{"positions": "learned", "qk_norm": true, "beta1": 0.93, "final_lr_fraction": 0.02, "seq_len": 1024, "train_tokens": 642300000}
Each number is 128 + 32 x the weight over its row's rms, rounded and kept within 0 to 255. Layers, rows and columns count from 0. Numbers have three digits each. The size before them is the row's rms in percent of the matrix's.

# down: layer 9 MLP down (transposed), 2048x512, rms 0.515, rows 946-998, columns 384-511
# up: layer 9 MLP up, 2048x512, rms 0.345, rows 947-998, columns 384-511
down946 104:122149123154101177197123065099140145185167128168156076137098091120162141099127144110161132141130067125099059111152140184116099131128112090075075118152106093132169206119127174069196091133189147107125139163077162142173140150133119137095105162149155080179164134106164129109089082089118139180107205067148143151072125149111138132202103111069139134148139148123143114105098143093160148072111
up947 091:151087127170119077096128112128108120118101068058135108109087165120196122108138145085110134094075152095139140142097137118138101141133117204122114128121159078099052152130208105161103106126127085180111159119137073138144138110161089142055118113115115121217135129105099196172111171037136171112147131148115120106136182144138096157077120149165139112109142112162121159132108122129121116112100
down947 095:137103086103110068172097155075107112156039106071087162131069119083165107182131133079131155093156104109103168100154064146106158102122162121104132119142093182136080100083188167163131105136099177113055085113122120115111180164147106134149083077061119111057101141158121128150112090111135068161108126102177109149172141160130171124160190123129157198149156085147117130162134075144192172144148
up948 104:137147084143086095147050194176092118176097117170153128089097087101095094143152138136157154106141185099121171114088106147125067130101096164100085098099077186176138192164138155097081065158118159130217152113156123068155141187077145053100101103158133170128144144100183159136142121099150165110127124171153198176171148168117095117169126126079163116077081130141156175121151110137099127136141
down948 104:117163089104163121092117166138136133182084169171099122162135088120115104098105127135154143138146149105196173131145107113070083126204132133127073170152103107117092214125102159148113157101061159111176132160154177118090134154097067143094046132093099166119141109151096110107185151106138083111128080128096152125095156114107160108116091119113140108099125161150147150190126089157151183134080
up949 102:182136105155126154123156115074091140122168079153117112095138109169164125138096179154112172179120157147066181106165162129155127193136087106211140084139147131154128140118058129082105082096073088126176130134117175129060072113124124136141109138143077165103086131110102128112126093116144189137050093179086124173120145191119127133110100087131082151175171163114069115098154179110151117119184
down949 103:098109113098166131088169164121104129177095116116110111114166107134197046090102156106137128167104138087156074154139121072166090161116110130150088137140046122168097107175115142126169112161108118148155115110113120099176117131071133122061137125181074116131151151091130179088168115127131137156145149043168143187117102097110198143146176106082134179133066071123162115121066127172077115165079
up950 106:122144094083130182082133126111118167157042177142146165167141089120152164116131151092110153106110100131120094172101125153116113132115140131120163170114156149104168079161116138179144120128137100163149167133098158127100112118095197098165117102160141076077174132132072118154118090140139110106092121148077075114159126113125141073137131163057163177160141086078113115094138136069130134167125
down950 097:118085136158137129098124111140174137120126094120159127160111124139165099150121099133124133169105111101132147141107134132107101097128138056159137181127104158104108133136118168154152105193180144196116132082168117097125132149120130109148117146144142057147150088158084149171139073123136164129064146096174174132140050099146118176137100096075115111171115048095124164068176147119137110132139
up951 102:068119164147105081101138088108186119067138109129081168079150081167138127110200113137158129110150195153181121134121176198108177094120107102137130182114106127195121183132079108107107131107106120156135092177122143124088126188137127135149102111187140088114050150095091092148085054097151109133147124151175120137117148101182147105071144088104093148117142142133121168117150133090186101105162
down951 098:147122188134155115126103061123123137145155111101161113180109094119138107155128062187108144174089039099104179141101103079176070076098147120115115108136165152111124084163142146126149064133110152148161101055095129111106158062129108117084154081111162146136096128165178107072091063158107152127056171167108119128070131083149104106203167109111146136135114171093182151127112124180144091129158
up952 098:122097115092138071099138145111097135108119112138120122129168114132152154124200144169123082081108089117125124143134145121140049137114138125176122096047131111139145136175154178135183105073100138106145171065126154119158122137131090124132037136170161098144109148137131122114141128070060139155114211102148106105170093081142126149136135105133147132120098156145072122160126104149165133107131
down952 099:109090191143145117177083168064078087169114137143145086102058145133081108123093176151096177072121120158134182117150104079060109145070151126153101152107090122152130122167092117159130098100096162181090123125163172162097073107099145149150191059109159132137139056110183120147095120147108053111150140158153080126115132096108114111096154122148121134103128088115145129124093161123225237066126
up953 105:117118067172071140121076069139151126063129174095082148098102128113130126068132136152145154107117140124134130147105105107184090191095128189111099116198096107114121135173164123193147125177114140059179115133129134174196155107131085149155100154169127109090125136199138076150141121086095098095110115128139163087096107128122105132122087114099172211170192133146151137141134144136163141096124
down953 103:151175172074090127115190117123151134164174094113098164096085127066134083102135131124120096174105143161103088124131093134130188114139165106108164193133116140089119086103066110150130131153080194121119134102154157187157108123141069113155147125039187124108163163117175163122140153160126145123107126137159112097089137092068091087128119130066148105112171124126101123077082129124159134147090
up954 089:156108199158176206093147166110158145131115121159059096066115089136101115107169119140117108170050141095173102087163173102135160150175077118111090116092142127083084138081106123060126118087140119115146085163122142094166144106201098092136148168105144108155113167129111101109094207148125128091125123145161093151141088113111165127108160107128168142135153073122111132107128150200139163121127
down954 093:122140168154140105163096071153122130091195152120124223189119135138183171155155202064123157158109174174115124130090108128160198155111122094158080173135130182192150140140162115130098114116213124160143133091159141150194154146108106146111163178185117140121109112133109111154151113104159114192137137128127064103093109172150134153147101135135168165124123119169133119138166087087088134162125
up955 102:126078140130175148144167203131129127087182136124073107092117102151087133192102096123169127129109166122107147169117102073129142129167089157097131159090146106165129157188153165231086128105065121153125122137109104099156132107169100142125119110173131092096110121090166145169127164054126147114056146064156132129094071180160119104106120137132120062156112102016135078174104118124100081089114
down955 097:123097182092103148113135169161117157113129166095062123126057141052162050187175093127150075131131110110132131106161069091149127112156081128116105173097142158119183160150149102132134114111128105056133132137201129179154062181132069095134096139138193125182127123148105107164081152078137120186018101129138172088143096134095092095150140128067177105119116100078095117151140112119131118115104
up956 097:158092119130101141126104140127087131121096109064165185120136079107171194083135129147120129103090126144125111080178146162170092172109092157165106102062157151148178080164121191100127121114126174156112121177086134182135088101125088123139169110123179130130143173166105113159159132100129088122129108135081096148080084143113052144159078191103099194149127124161130119126115119100138141154063
down956 099:149089170089149178111110102105146153152155166107151087142166169092094158136099141166112162073172170147093085085119111090108150055123184063157133121068132193135110111079068132153182091161187114110089113144112165148064154104134122131136136080115128113118138100110112151116180149124143107141156123129104200156116110184128120132159153142172074122113074124103121104117155162185091078090133
up957 104:152128098145067098061128067148139094099040163120093091246112130103127098132101093117137169139130111169042122140107161169164121190083115082147145100058083158136163104114137133146166101212145077152130170189144139127132088215154078125133154095151116125118120105177149075119121124149167136131084108122085128116092130082109108077148192142082138095115092166125142055094166109115158137110112
down957 104:133126139190139164107162043145123157115103117095120180134159123161160126112095186071168169132225160177101121212093155150171127107142122083124141120152083087121117124108154192134119138143132122161116154149165119171132098127114170146142108133130163101100124135131090075150101107182149130173142149112145125117090057099121080125067088123110131170171137117090161126169120122099122144095089
up958 106:136166164096113150108121121151098128110121155130107159168109117108119119147106173133168116124091093145124160149140106108140111142138131072195137142084150144125196080150177095103119163184161124124087115093093071122128066118155109123137143144138141076179128119154079124146110076075121118123140139166143196180106147117112144130121110172093071120109021190166169182106084123184171079114085
down958 099:137131133114124178144179126085157114088183197138086125119178139100162152123139123120157082074127161106112128148128097080134162174147090093132176068139086137056144124109150174165148190122107124141106075130071157151097136135132086138177113090132107116143130118114114124082105120072082097134110139099136121126152123113163105103140091102086112099102175099176118169125157089140147097055082
up959 097:143127081158136083172162128133085109162159140144130093106134108177142106164142136159159209122111113141129177145119121170094198115098093129188128091216146091145091046112098202076090105100130125097189110107080136128183113172090176133106175113099111157116098073124117097169128140168129063203059119117108120090094145127113132147092138145142143180111099158114145115126118121149122127155114
down959 101:104092091100146095098096140115150111047109180102128126126108177195135128147107114173132157154163139171182173156125127141106068115093068130146110126133092133103134159122101174095064180174130158124122121124106165146130136146138141200079076136062128125101084164153097099141116108084144135136182155159139149113147119154176144089167151079137126103131076090171130116130156088173156111109132
up960 095:159070112192133111101134087095113203137189058113154168198112156106111134159144158108168157118141123146158120165112122162117094136133104127075142119155083101149116075110131089092149145121150132093142103140107151099190134098114110139070072171150164172158120176108165130136115117149099106106139156163128122058113153174091184104163187125098095118123114098132182074134164167117126119083080
down960 100:169135122097146139139094167101130109138116175137054132090136110191107076113124110093068151120098153145030153076149106122131141172148122151103072128107108112120148204135132172096123135067078129155130212132144148154112151155123186105100174111136078103074127123115143146153130174114163094157189126126123112093131071100131101131161111146181124126159119119072115151137112076084182116158132
up961 099:147139140134201167100125150162121135114169092153203141120111108115187060105168152071109127142129085146120157117223154161113157053110092073119101095118162100155121124098135148100119110148138134075180159143169126131139161113102119161086121150129151162168084060117144099093167186118075104116134092052101082058100164152110162096102108128096154100142146140163112139108198104135136136064138
down961 102:157141117105091133182118093115145148123135082070099148146102094120114140104125071133148105077139089116158134081108133128091147134156111134134147050151117152154132118106124195167132172106148153115168130172102098090113100134076116133086091170082125136120129106093104131128163167143138152089114113081136145139150142130099117102154140060082133141111079129124145132093154104042072161089079
up962 100:164115157126172086109162126154143096112148097082122126189169121181138111158119159076141153142108157161155126114079123066174140172148156116119156139120114109222114141127147162067091121126123160097105149128148086101050125224150145126098167129134097125172090125124068112184127137176127146157092122145096091212097116098125168116119081155152124100079160165132098131137094151130128098138170
down962 099:104118127105116060165069083134136139152192139117130232153135100146136161134148138116132113069174175139166158161150162112156125156101159156168089048155120168088086125108109157147082120119110113128129107137160101087126125163167117148127109132138138136141141170139095123115127116115081131121141115139123113165105141118062167105121153113145183128073138154055141182174174149164190116195157
up963 102:183148123105145116128181104102148118120128115113175153153160128102137186183181151063158155148134186119115145066105127173168161146187101117118125167131117150182115085105142107124158061175124179091103142133139163136153138123113180127147116124083163082142152139112198118091080079146083076069091130130129186135058150118192163102072170182095164129143176126078148115101123099186098168125158
down963 094:149136120122100136164149164117176155135177107089117090121135151107126129157111108084145105218167096165159092126115080135159154113081182112161153121098138098143115115142155120127135162114160127147156102143126125139120113115140111152145137157163193164113157177139153117127153128173188113195112107109147158134155150151105104109119144126089128066079030112162136095134105132180128118181110
up964 098:123117154165126113136185120082107122129143116147143131118145095169175155104081094128076152095149132134114129147122120170171182107063116082116107111106151110134108153159092144150128163095142136099126146084101120074180111092105112175113127084144170103106111159190084123128079118110068120148091152106124125103134126135083102079135142109118147137115133100215165154082148123089141130107128
down964 097:059158166154118094174094138082121143125060086127117122149117131071090079142091157113166172087096143127152121124147100158101143096130114139098141132158179128130040161133193085122149168212103086118100151133103105156140094116073117092174114129118138076133079146115146106109095102169140082095111106126117139111161076157070135090073112106111126193110071105139133131063117148142139040140158
up965 097:135138130117153138138148158135149102118110167097112120072151107136068134147138145150102081129155122146165075151131126170088112040184087168169165137120153161079121120212096188098149108119129085146119194161084163069128155105155105170126113107141092114128119124116088149039139060150123148114083119114148091106135055119124114097149117121040079107114105075075156166118145165130133160112152
down965 094:110177161054082115119110161188121073151124199151150188098136146099178096136155131100132128135129094139142125140095069120114140088103165124155090093113140125137091174097108091146060105161156143086131051152137122142138101110153115139087137155146130170148107132134127147146100106089131092113078141136135115142068134077112132068141141155170143138092134156128155087063133152078135151164115
up966 103:185130090128176159063093181126150127109149139158073182143105079166134128082103151120142152094126148154112138115134100106199123156144128196141138124126139176070059127117128173070142116132123107119199100165099116129103114116106124146136076159182092138185103112132135086124168119163105146159136196185165118116135162128142125100123073140137150166101170128110197157124146159137093118114067
down966 107:108155051161159166103119149119161125087151123099186176080076138157091169148106176055130223116120097145105179162118101123149115120081134147166121092116109137144165159093052171088110150135120086148155120205109182208137129157117116189134133120089067157155113172131145108103122114101121095110070131170135130133157205142190128098144101190134122111126114138123131104146120088130126169155110
up967 097:101157110135089135081159078100182109113113105128141189116095177061109083142076083144036158094118115151120091136107156094123128148133094111144078155120124101150095114095133158145131088059168083160100165116084138143180158132126177212126116112158159139155137141099134135127114212142134166138198070111110103118090088080167105148110108124102156158155156147137097098166100105136121141144110
down967 098:176156109196091130093185102118117128126155092120141153165117126129119133109052111179127078090127098092136132141096133153115112096103078102114077098091133179105141155152189120109139112139125184118078164045113122115116092144130153128113127127112076147052151204074174128155058186066164124129131129167140148125154089063167202109125147123117160162124134137160103076084115090132144134135109
up968 100:114126085141171110170120132184111181088071189125154162106084146093123163108083139100165113122163157145118160125078144152169150069140084113133152084111163180127119126109111087096104133131144130147150126167140163085170093081139161124187090127110153104160110148156173115089086104115097127116154131173104129084088157112120127124146210173130174136122125087057115176170155132149097104095094
down968 102:153104135103041138152106095134139180084136146089166101129111107135081108197098110158135124153161128139132137092129099115142081130016119137119158098096137183135128128137118125147162132159129076126132098187153146107135130133119101163118140130107140135118188141131130097155110182143117113115146120167191117134128081116132139121116087102108114119144138147091127151157140139159120144131098
up969 098:154150102115175162074137152082074152136098155189122147171106161147136141126142126156127084147143110123188162083116059124131136096114101103089055119143090153136157132144167121120092113112085111147143073134109149109120139169136129091103116163096127143152107056145101144088163137105152112016155143147058131122099117161153153165104123123072080164139173130117183161098090104071129133144132
down969 097:185165096174134109112100156142103040096126060176177129104112188170085170133114127071146122135067173182135123146153151109128127141113057128148079070153197138112120097154119124097132163196165120120113093167146078108142123168136146154155167137176097111145122088096134114154148084106130172141066149164117133119075117103088117111149122137097111108119102156187092108133123171160158130119092
up970 108:139106122097182164087136146098162132118109164184121182175159133151129130099110165144120131094171115111138132143101171131091117130102122144106062148123103138179050140108137128096086151089127119109136117123112158166118180144120173124151108116089127103150172061129160130063165143159080121095142108126084171160127116153125128165131109141144106109069100112105113173072089124068108114050143
down970 112:099114174096127124136104094180094053145161141138085120161141131116149131093146153122066105172097093132117129072122098093141168153084106131157089129094147142186118141099079081158167136134122159138141160082157121151139121128073105095102087134097132056127185134172108109119116107217097098124142110132112170102090118124140129166154107144160122106161155101105120181137105181138143148115134
up971 100:151031136076130120108119087166145191114135115096078108151200078031152150086157137147128137076183147213151136115147122124099122120132173152134137108077124095129165103103132144177114121172100140116158184163137105097106121156130068127189166154117138111116152181145152114082121171182159114151142158121072099120119145106149116093138100180137072126162196132126173123113118104152144103115118
down971 098:171137140181061103091099134120148129157112154115117170122083115070132140094118111073127101079138113159125086148152096124130114112125035068134082198126094149119144165130067082168081084123071128139127140105083070143144161148106146183143096173123098166114132177118065151120139105100104112131153164127080064102092137145137121135133118151176113108153130118195112127090134103112121089150128
up972 097:017128120183148136146118177144052144123160135133070071086146107163111139107109188121087143051116138110158134129173092092197186131160152163110174105123119172178117093174123067102120126139092093107164140115069172122107129124163092160122110102140136139178098154127131087123145157117134127079103141101118099137116090197172108121075154146145175093158142141098143140179106132139138126109135
down972 091:159110136159151070108172160055133070166105091112098130128177127151169189127179109087113116105147136131134109125084090102106159164145105132119164170140098108137063113140132161076124135130130077050093146134140147143150155196137165146119183160114138128171118139174133146095176129147109089122156137087101120126152125127144073079069126060117161133153136058152074114130128168097149118134142
up973 119:138132107112163069123146164151142146091109184113156108143143067137135075137142093182149202081115122139108098130130177123127123193157114131191101151126137148101101129162064144063144108058158060175123098081135162125091140148165157135087087134148196154175159137151127134179143104093097124098071128093115203182180162089109106144091134162148135145183138132115150180103148107147085159085067
down973 107:095154108127115139103186182153210097098102134092115112211142106102129116168148122161156126108125144143157133117170123133106134143158117146185126169137105125184178076147098114108113124093150090071102052109106083117133116132098158097092129121184116076146173116165125195184114130106075144109111134083137139159187155087124133135168181105112130087187145076101130113125127134126087113174103
up974 094:142158148146166074149085055141101096171130172085099164205127153129107138186153084094055139168072135091096146051088104129085176117139110149115135145078090144108133097157133092100105084141114142145127110147138156204122139164132123122111180139128118133154143104168124151133103032077121155102124115134103149127097129100086173130110147166082080123159123079115119166072214122140124123125130
down974 092:137100112123163145152137158157164112148129106121145176067132136131177116143163202138088099140118130194161132205140167122138160138142137080142184125141162124109088138119161144120149102155147146103165114077103203162110096073121155140069143092082147128145108142143104121127134139137129141138104142093127180145125120182107101084184144072141145143135092161076170110182131084180100098099122
up975 098:110120142140156171102140141124122097128163129132159115101098145141121105071125086144149086102064128092167114054194196142155172136109134121104122133132090119175173042121167115129076101148060093118134144122157120127190130181135145090105107147117102166138166087197131103109190097164115127135133071127145162089139134191098162148069135173127096174126137119119128106149147071141140178113132
down975 098:110135152084137071111099119124140106124116184158120111146173111161134140119062104097071145175135137159120137133120145106155108125071132123129120085209081107088105109092099165117110147145134179119189111139104106096177089114120114084141147147073112134123131060102175112176142149096151113155089158047122127082117091118078079163144108094133139121105139088101034086058046047146108183088115
up976 099:161117144175109127181098084152157127128095146169099104123144125156153122127184197138151203091156110092120157109132115156147181178107180152068085107122155217204095130131144061129147190154204100113099151109158191126134066149073188109133186091120133132149140118086129137158155123089066141101106136070139116094115148156133141182124132092088142126129117113102120138127135093083087077111152
down976 095:078117138137128151153097084144061061108090113114124132127159138135147122076105153151087154204097134106117126182143135101162162129138125144144092127178099112121079140129081107124132196141133141180111180110079194157095158122121131099121112125103087133126097144119161087080128116134107111154052110153121113166151094076112143160136119159132128100104127078119112096173152125095132153052122
up977 101:114082112132130119137110118074150151092122120131099158082102123164133142113162162120179158139117185057162134159083158134161152156181125189127140190095133069172097120190117172166155165120152094139101140153128122124145118170133159142126192151158169091210144113197098130129135095126143132140209105159108124146137111090075117120217139156128053119065132097117140142101106128109098105168199
down977 098:164142128096135112144122177105134173112079133147104187141137143078215168197135126092116153166116110126157187135122128074109145130118049139133115127111136099101174121107098114187076162134118102150082126196098139111133077058152201113101184130111032166130093066164104167109171133063129128134187107135077152133136154112075172162125060116167136137114136131144089090094116049162114143127071
up978 107:160157112144138116132101110128168107148114226132141150062114154177182133106114123104107173098115129083126122103114074132174179122141083141118123091136117092118072078156081136064120118074105109132119068099129169132172120123119140139108105161165146110123158117186111137117152146109097144132147059073126114117093158165128127142149118173104042173082085142131131159087104064119150111105187
down978 106:145131170105211124106124126113137159158141115150128109174143119153154111155158098138171146096177083111102085090099105124146122218131121106136096124117130062111094132117104130113104104132076124142100144157111137136147144117169113118143085159118145100113131128163155094095065105097115100129137140062088085103036146156210150138143132158081149118089135130121091123154097133154057127135128
up979 103:153124124172100108138126135142122136163120108123139124000133116093116170048136089156159169083170122189111136144118183117101065140110146188141124170140079058130119078136116130075162179151084079164119154113132100148065139133122144126119131150139129143118144112164085104205150146149053155157123131106173100112131075110162126132160115125136133093074125116140143167157131070133132183131156
down979 102:060091101128122108115150088147078233146107113124104152152134167062084111118121061114114118117131147120174091132100172125105109133147082101100091140154140132125121070121071073095115121108122147116100170115141080104132129151119177118160124139096104116135134119102116083143160146126097146121098090123136129140133192132132123108070159170141104172159119077121078089043106057119131096081136
up980 101:135104028127052126119117142118117139132113136155105072156163120137144178131169123148157158123110114170149139120061163194172112078124148179114120135149069141206110150121151195099089134174130149189182102137182109117134091142119166126067126171130143144096118114112143123165118095170150089115084149126181176114122091124136123146111164138147130153139068103121110171119096111075146116164167
down980 093:095097145078134164112125114207067133186122109128118145165049098126116117106172123102115158182088153184147105085118120133125075131061079191172105132162135138135101204189090127142061144138136120178165107103190160048083101120065098143172086154178092170090168138115068073107110109073094158104149185129156131159129158099166143087115118102147125158207149105150129155168126104115092112175165
up981 098:130143114158138175075145167124158117141081047125052078128132168100089081166207078151150149098086118190117114154086110183166116131112167145181116101156139133164104110136129138110157070096125143086088159115167168116152052130143116191127153176157116142154159060145215058107092189064127060133136140112136166147125111127131129088157115163128137125176092114106124115075175116040154121171105
down981 100:213116111080149201099110127130068121160172166142123117127130135162104113092077116083141172121132109110092141128087160117069144121174173121129085133162144080170127170134128124170123107178137137174130071167038144134141138130155149093096102143109132084165097160126094173139102096074175147166162111158114142135129134103157137118129120108114079160166170134089117170056153147178188140137151
up982 097:156146136183156141135135121084119181130130041132088103102158145098129075134124087189094148092126125134173132091208207097117086102190100058084123081103152123113089151139104184062141138138144112129083136051174131115116127112125152125126120087164195120146121113141140146126183102094153114113075114148159133123096098115154073175153117136124125105099122126121110100067178096111118135084081
down982 096:110181127143114180158120081176167104127175098139135085123076070091047128133165154135177141105152140110158152187092119107143120147103188140162188167167148102065159107127161085091138105167191112120102093138100114112123161062181126134106145139119067144097182110104118105049148112146123089199116100110100162158092178112110137097129177146117081143100151144130089085117148144138144138138165
up983 103:197096147102117167170160149137150092121059157114127133092116058130144112104225152126172102077140186124110089164154168148110096142107105107177155125099158091178113123077097131120100102123163104189139149098049134133144120131161153117053100106136101176142150147171085155106110075207161143122149158167138100142142078156049147132091125135173119152110154142176162087124129129126187151117147
down983 103:117096123121098095200151100132105123160092167070232175159096115139138097130096162146140163102048153166161144127135150187046129131148119125166162132115158145114087145138152126114142114127111163115139113108093147142138153096142099112103143126157087164163177095117078164130143143111171115182079180169200166147069107125186056127162177130131147156119189159166114190126187160157162096132115
up984 096:141116093126162147113057099139124140168135091114090094135150116137115111109160090157158187134149058179191131145139170127128119055117108158094102118172115134133166151114110143124140207049140175168104136160045171123137105138152071072131112123135129159109147112130092169114186118166117132094129134111078114151085107178162117127133172150142161133084157124105123101193151109121117131087152
down984 093:164109130203124172135143115111119112138201122140089099080097117110075139134099125157128175091078135172074061115059076104075175167141145117111084130109130144093157126164108115107194100191102179119168099126143058144060094092115063115165101147142124122137195109105070135131083132181153129098090145104071123160151115099126091098144089128134072135109115136136121105124132143175138167074097
up985 096:118062143204122158110126089119164137167160148199098116151106083107150151088093049111126128121138147151073143142134184144055114156114186115125134155122198046146136155130111193112172129108120126084169118097077140192140142094127101123155111203158116109139142069102140116184083073099127069126098126119169163078070146126047149141119124131101113127157055141099085154100148133072158160180100
down985 095:070126126084091135151131154127100134125120115099101082109077134129127144133091067149129127165158151134124150072102158123176164173149145142131147170145119179129143107142116063150125165127115123139130129101102048140150090099085135128115110116161167167126092128164108081112122127152214126110131098136077140073103101125164119109128138075096108136113082167123052089121208136155120074128235
up986 098:131135138063113125127102083052137146127134159120125108176176176093121118138155105141158136137078156083084106183103124147127112127164136114128110150148132140091131144098152121058129135176081123202110142160143126117149028135068158132148082186129140180109109210104130167143157130109146108085147133121115129112101155113152173139154176133127117130120110106144122099079198111098135124107161
down986 098:146124112095103059101170106115090081083137112139104119161177156092118094128107145168117119107108091182095048146105089110132125103118147087099121083118113123131104126119082112109095144151149052154119179177135147102108128143149114109113123135116174129129087134144115113111166170227167105149103093112193152176075164165167117113142143124132120175111145125196135128142136122141130035133153
up987 095:094138106116118152210116151141101148116130164107116160142140099131148120127108127129098137121100114111047168070156108155161116096117123087098114104124150148157094087140118183147104102130150095151111107122072112194161110138150126083147074081050174134118174135116099162092155126108177133130103119132154172096046108140105188130132184094133163108089161188146143140149140114082147134188153
down987 099:143170062177135157122150073150136112105140132137138166124122154187122150157122173127161144105106119134096118135161162177124098140071142119107121082143108150112114159116103120142122108194118160112149138165094202134160154175139133123162133075103068141129157132132053158114143180131097101122147151146137129116109144092154109105112118065092136152186188114157093122108130164185138092103125
up988 122:103130121176147072130116139123105127114088116114116166098102115146122131135181105152080117165076106147095119135169079088163155166130118159167085183095115147127103089109132196169119107075153143138155133182087122093137139155163143134115080127124131166108150058171172141131143142173176214160125114095123077151097120181097112121187064198133130137162105108109115122138081067136119133068126
down988 124:115122090149098164151137110126146150109130163118148185117158126122219168143187084170083106176128134126112095167143101102109197156173119158147081159062121105130127085108152164140133130123149100147110148134099145136145114128113126094081126118211139109121147090141144168155138086131175161106132152121111126153095138113135163132139124113069159103157099129090150123113138078176148133117155
up989 097:113144066201057131075158143162154133136099141086105116142085085145175139125127094095110133123190101116099112064155110119108163056077123132172074078085171167124137103170099152120182203191124138109095098167117161080126166121107086108165107082130129131140092103178116127074115150077085090139106106155194145100154152163093103205149139174071128156079099117115151102084116168156155116152135
down989 093:156096162130126154078104109202123166090182080104158109113160103125144101108120136139134173084139115123116145157112078168098116118163147182104129115147122116123190170083156114106145145077122144155120114150183105183120139043105166092107109120141136185127066079114142069104085138112179138152150199071153115122123133102128114126115137113146136173099134108038148122063117070115120107102157
up990 095:165143128144167168140152068086155146121141073142117125101134164079169176140139119167166136101137125151141106153119145113185116137127121207151123103092146182106133173116106149085105176139162114138157112123040098165088107136132137113147126113167125154147042114186145130127156116132111174165119169131159121084045175114211055129139057162131172130132118145148076122105178114155159099131127
down990 098:144118111125127143040055132139119120159179154098162115146129165180095138144084151077116113131120144081126164156107145115135158100104090092160175172152143122114131104187141116135128106099106098099110098161191120100145089163179149181110118179133135104095108150171108116143082113145107119131143117116160099154165073135111185112215204095092087110156184112108176169122102107075163112105168
up991 098:161084157160123138152123174086106132150072102114118131090070096115178082188179133099167151148167126091132173104103134124138077156107108124133117166092146137170134130111133135115111165136117116180125146100158144138117092107104143125109134199173182099140139133094137094117139112110147110108176125125137158164078173150077166158159116108116153125111189102187128097186148141179119154173094
down991 098:136179123112126110101091133110173062107130166139177172127104131147161104097133120206115154104147159166090129149128183151147168125159114158167194147125118086090152173110147074130098087139128150111120134126131136075138146180152133131082120120148128159091107103133123177156081098114050111102117143139085156059102158178073129065146121207125111095155119183136086148155166115161130126114164
up992 100:112118133151149121130107160131104131147148126125130117170162132108162185118105096114104165156127136091127104162153169107185090093158169187096133111122149132168102133116154102162122159134119105112119155167107139142153108186149155076129108092126147156166118127117110094114108170082120124101157150114128142044088200159120142095079125124066126106153146129078153150138107070129165147137119
down992 105:064101101194104072051134127141149136127091137161100107194136134152117148118124174117175137126133173143140151116127014092170151133153131065079110114131121145084147093154148187083105177125079148130134121096126140076165106136129119090100143063129131087150126101082126103177157102062148105178139137131123145128101118139156128160178114090179175106158188097188131162093059107140104104091101
up993 094:150151134107170151108147175113138110109089075089141097130114133121123107093157115117179114164147147119124158116144119116103165115133123172138136180163143076170111118136126186124093145125238149067150166123131128119182114141167093116134128141134130080130137073099113174116182158197089076083129172115084120132131140107116170112102123169118076118077079103143105124119181105116147114135138
down993 090:120111054117160143150150129133142091125172120044090089116134085151164107157098066115156160081075167103163099125087081096170129122147135140132173088135073087136129104161088078138078149157157120138147126096093198142103133137086100136140074194222134115138155155090158153138129118090166069135083121202095134108123113098068146145138105123158160119124129080114139137112103166129103116116177
up994 101:115108148126111141096097123104122063123096127132173091101173155130126120140133083177140175131134171152128148049168185209068134148130039186141114152152093111143091206128176169109079155101128156129066176186082097068140144188159126085176135133082157142101076116206104117145098106068101161113120119125155098190143103165125114121123113219084117118098099161052103109118086122106099157169187
down994 101:097081078109118118110100154174140115094090164161097145131113069146082122067111100127151109124155089106203109040112137187114112116117128174112159169104102113126033139123113142112163160149116092147101130133093128175152100076178129168106154100204085075119162190112115067146082091120135181069138198159115183105166128124184144129153114126101173135143122124085142072040137122151138101111192
up995 104:122138173103182108083139095140142091169112133149118113181123082128044091131111134150087142103130169158158112173129115174134124133171157133106154129134170155139158127132072150077163150139109177162148125137226204133113145158137187131153187118184094101136149139137157142128121144161067165135169128115109085184094142107045115125131151116139085185107150080109084112076135148106130079103123
down995 104:115131151119129110130166061173105114116173149112117122104107090166167134152105151111160145136114117113122139169066125122155094136176056092131146113073126150081104103147144160179104137105160046098137082077152158077192103110152143139160146103167172130101157065114158124141080177167212191163096157119141146193138102100119109154141160083150136107127133142178152096128134122129102086096159
up996 091:151182174171178095068177093113161096160100104135103141107115091127114122147129172115129145115156222122165177135109095148092135115148129152120058137179169127083097121130110164112148114096154111101098163127171137196086174117145139130157211129091107123147117108097175104078185116171139104185141096122139137159148076124103102105117136174090150102080091075106105080154096111119154106170161
down996 108:143115104123110129181107125125143146123161075201112130128091146112185094154128113157107119132134070111160103157167137164129093135073138155094205112141106120165166136150167113159097127136168168174132123145102131105148110174079136105146031119121125129112152160143096130126132174202142160168154147153138127140122144153217194177118056133116050104156158151143139166120169165096130134139105
up997 112:126131159091125149200174108144169145097110115059100102117120069141155126131146130085077110131126138159149071109112074138163099125146146150141120119141150120109112056084112146113085119102183115104136123181150125148126109117157195195138182103174187099082110188150121148105113156145125194172141107090155079148087127095095129139103194134097121078171155105140138082145117089132139142108118
down997 106:161141160144129205175124171198074112112100124120095097123075088130118140150131108133140119178162147127131053093140134147096147146094140150101103135137148148131136106161087126134162150040120126209081164202060153169097107154123158156137153114147145163095151174132123086151149117122107160125161121116155090174109133136142103156106154114101184096122081087166140068103109112150138129091096
up998 095:183109113172124138115146134103101127169146103116133178107078149101133147154149097077143106136076086117130091146125096152125090082144158176126096135119098148146138162139141164119120153119144163156089120117126226089083131107142126123109087152062114203137098132172129115178128092077085156092153189116131171151083035149167123075111137135118095050115152095085074149150110158162095154112188
down998 094:110208107108190078093137121151117089152171103152055084187161109088158123062125163136165175076145161120154124108120106147107143145086129144127114175072179085082126077073176096113107143153115159118133115080155099138093105114096159122142073127187167117087121109114102141102136148209110147176148087112119111129098120123122092157165132175075149090109159151067160114184099122097120156107172